{
  "d_mlp": 768,
  "vocab_size": 16384,
  "activation": "swiglu",
  "norm": "rmsnorm",
  "init_std_qkv": 0.0215,
  "init_std_down": 0.0,
  "optimizer": "muon_variant",
  "decay_fraction": 0.831,
  "seq_len": 512
}
Each number is 200 + 30 x the weight over the matrix's rms, rounded and kept within 0 to 999. Layers, rows and columns count from 0.

# layer 7 MLP down (transposed), 768x320, rms 0.0627, rows 196-203, columns 64-127
172,178,245,222,240,180,182,235,166,214,143,252,199,219,173,232,235,249,179,220,188,202,242,178,181,211,179,212,228,168,186,206,181,174,173,226,227,165,169,141,225,208,182,161,232,169,130,136,245,220,163,156,194,223,268,207,253,202,177,240,183,181,223,172
259,211,241,148,190,162,207,168,245,170,189,183,153,176,205,290,143,204,162,184,181,182,177,264,168,196,172,182,178,247,142,231,172,245,208,195,208,167,216,191,193,172,182,191,238,187,165,183,274,223,250,234,148,250,197,145,211,242,191,220,178,189,232,182
184,219,234,168,223,182,197,215,199,193,169,203,214,219,168,223,164,148,233,234,184,203,218,212,173,223,231,160,232,200,145,161,197,257,244,191,173,133,243,237,186,223,216,236,213,181,216,180,141,178,244,189,183,208,193,189,225,226,174,229,234,179,209,196
210,212,200,170,190,244,200,203,209,217,251,165,246,206,167,184,140,192,167,162,194,234,253,207,183,207,223,190,203,176,191,206,186,214,245,174,220,205,193,169,233,226,240,228,185,204,164,215,234,168,192,206,209,190,181,207,253,284,149,210,195,185,196,189
147,207,176,142,177,224,180,186,200,197,151,187,171,211,166,169,228,187,241,163,188,192,189,287,230,232,166,191,213,127,156,186,204,149,226,237,181,146,168,176,194,136,194,226,236,187,189,159,181,180,226,184,250,202,206,176,241,178,186,136,244,207,183,208
146,197,200,214,188,184,161,197,226,238,159,213,186,205,233,173,157,212,169,235,152,155,231,208,198,224,213,240,171,233,186,159,172,188,226,194,200,212,236,162,216,157,206,235,216,140,223,244,187,200,195,210,218,183,231,213,217,199,189,230,179,228,216,183
228,181,182,223,163,220,210,203,203,245,172,182,228,228,184,138,226,249,186,244,236,243,218,193,180,190,197,228,238,288,209,160,221,181,193,205,174,167,152,197,207,227,187,218,223,243,176,233,199,193,232,227,236,168,191,149,189,216,205,195,186,155,154,228
159,172,217,219,168,211,177,156,214,179,148,264,204,206,231,180,243,221,237,207,239,212,183,217,198,141,234,266,172,172,180,192,180,206,184,173,249,209,251,187,293,301,243,198,163,192,150,201,170,198,210,162,149,178,172,173,196,175,185,140,198,306,187,162
# layer 7 MLP gate, 768x320, rms 0.0982, rows 197-203, columns 64-127
233,215,213,203,245,213,224,226,124,217,209,170,198,206,238,178,225,196,221,187,183,157,228,131,210,235,178,227,158,138,207,159,192,159,208,224,178,240,176,188,143,237,260,208,184,204,163,155,128,188,160,210,204,228,180,240,212,196,224,169,190,234,181,209
183,235,173,176,202,151,232,172,211,186,174,202,175,243,180,237,241,202,233,221,201,158,173,281,163,153,227,182,245,207,127,200,210,204,225,159,130,208,164,211,262,197,165,229,202,209,221,195,155,154,207,222,139,259,263,222,241,187,195,205,168,222,200,224
239,222,216,158,246,155,219,167,180,195,216,192,193,239,291,238,153,217,188,196,224,110,234,262,202,139,191,164,192,238,196,156,200,159,253,159,189,155,198,255,190,231,172,163,234,210,171,166,244,190,199,201,175,247,169,197,261,136,223,211,201,194,199,160
189,227,200,175,128,202,190,167,181,232,180,154,185,219,230,194,148,200,227,256,225,217,271,179,227,172,196,203,210,251,209,155,212,239,179,151,188,218,169,217,175,198,177,174,165,188,199,242,175,194,231,221,196,223,240,221,241,227,173,246,158,247,186,199
221,187,195,188,224,214,229,206,189,185,175,192,182,179,220,161,162,207,247,203,193,221,241,209,188,207,172,173,179,209,201,192,229,211,236,195,176,231,234,183,187,200,207,194,193,223,193,214,202,140,241,182,183,225,204,200,186,175,182,220,283,249,220,191
232,225,204,200,202,197,134,234,244,198,236,220,218,200,165,209,247,192,218,198,168,193,245,178,170,186,177,211,224,187,202,170,227,209,157,147,179,169,213,176,211,194,235,210,202,235,172,227,240,143,256,254,243,199,195,205,180,154,157,149,179,153,220,258
212,225,189,222,212,131,161,199,184,202,195,239,221,183,224,283,192,180,153,167,177,122,183,211,206,184,241,188,190,189,216,171,244,246,254,172,176,196,204,210,158,197,200,207,262,187,182,191,183,203,224,183,211,254,177,203,223,190,197,219,205,261,207,165
# layer 7 MLP up, 768x320, rms 0.105, rows 197-203, columns 64-127
199,191,213,226,190,235,249,191,164,178,241,166,220,183,216,113,266,194,236,198,210,199,238,119,234,179,260,224,240,150,178,144,209,156,209,187,197,242,177,207,204,257,261,207,194,237,219,214,183,176,158,171,220,202,209,295,218,176,185,198,195,210,192,216
184,206,213,200,222,221,166,158,207,221,175,174,215,222,249,217,158,224,197,181,142,140,230,199,191,193,221,196,195,189,187,172,207,223,262,191,189,205,186,167,170,212,196,212,224,177,182,187,194,196,170,220,202,187,195,174,215,218,202,173,245,215,241,226
217,227,218,181,173,161,169,247,211,163,186,181,190,150,213,161,213,198,218,220,169,233,151,195,235,241,153,223,152,173,178,201,220,233,203,180,175,234,200,218,155,199,238,195,218,202,211,229,199,261,192,213,245,197,240,230,230,204,161,214,225,211,183,234
185,238,193,219,173,172,202,187,221,139,172,180,192,240,182,195,186,160,211,170,183,169,190,177,193,258,239,204,188,219,180,168,160,203,180,209,191,195,173,246,158,191,188,196,236,185,234,203,220,183,225,216,167,243,200,222,198,183,176,178,194,144,252,198
190,240,204,224,210,167,214,204,246,223,186,220,198,201,239,190,220,136,189,184,190,115,210,164,186,258,166,241,183,167,202,187,209,240,168,208,220,199,252,156,225,202,211,190,191,199,250,195,173,205,167,192,246,167,173,202,151,265,173,200,207,170,219,172
214,186,241,186,239,220,182,219,227,194,189,220,212,219,165,145,157,187,172,170,191,202,215,185,169,229,173,207,165,168,211,226,173,174,179,238,182,157,173,190,190,177,206,252,156,215,217,194,198,229,241,237,185,178,197,220,187,145,200,180,159,188,193,188
202,127,262,154,195,240,175,195,152,236,202,248,212,154,174,148,251,204,211,135,225,188,217,231,223,226,183,253,238,206,171,181,189,246,195,170,156,205,179,156,190,214,160,155,203,194,195,174,236,177,228,230,135,240,239,192,165,176,206,208,200,281,186,176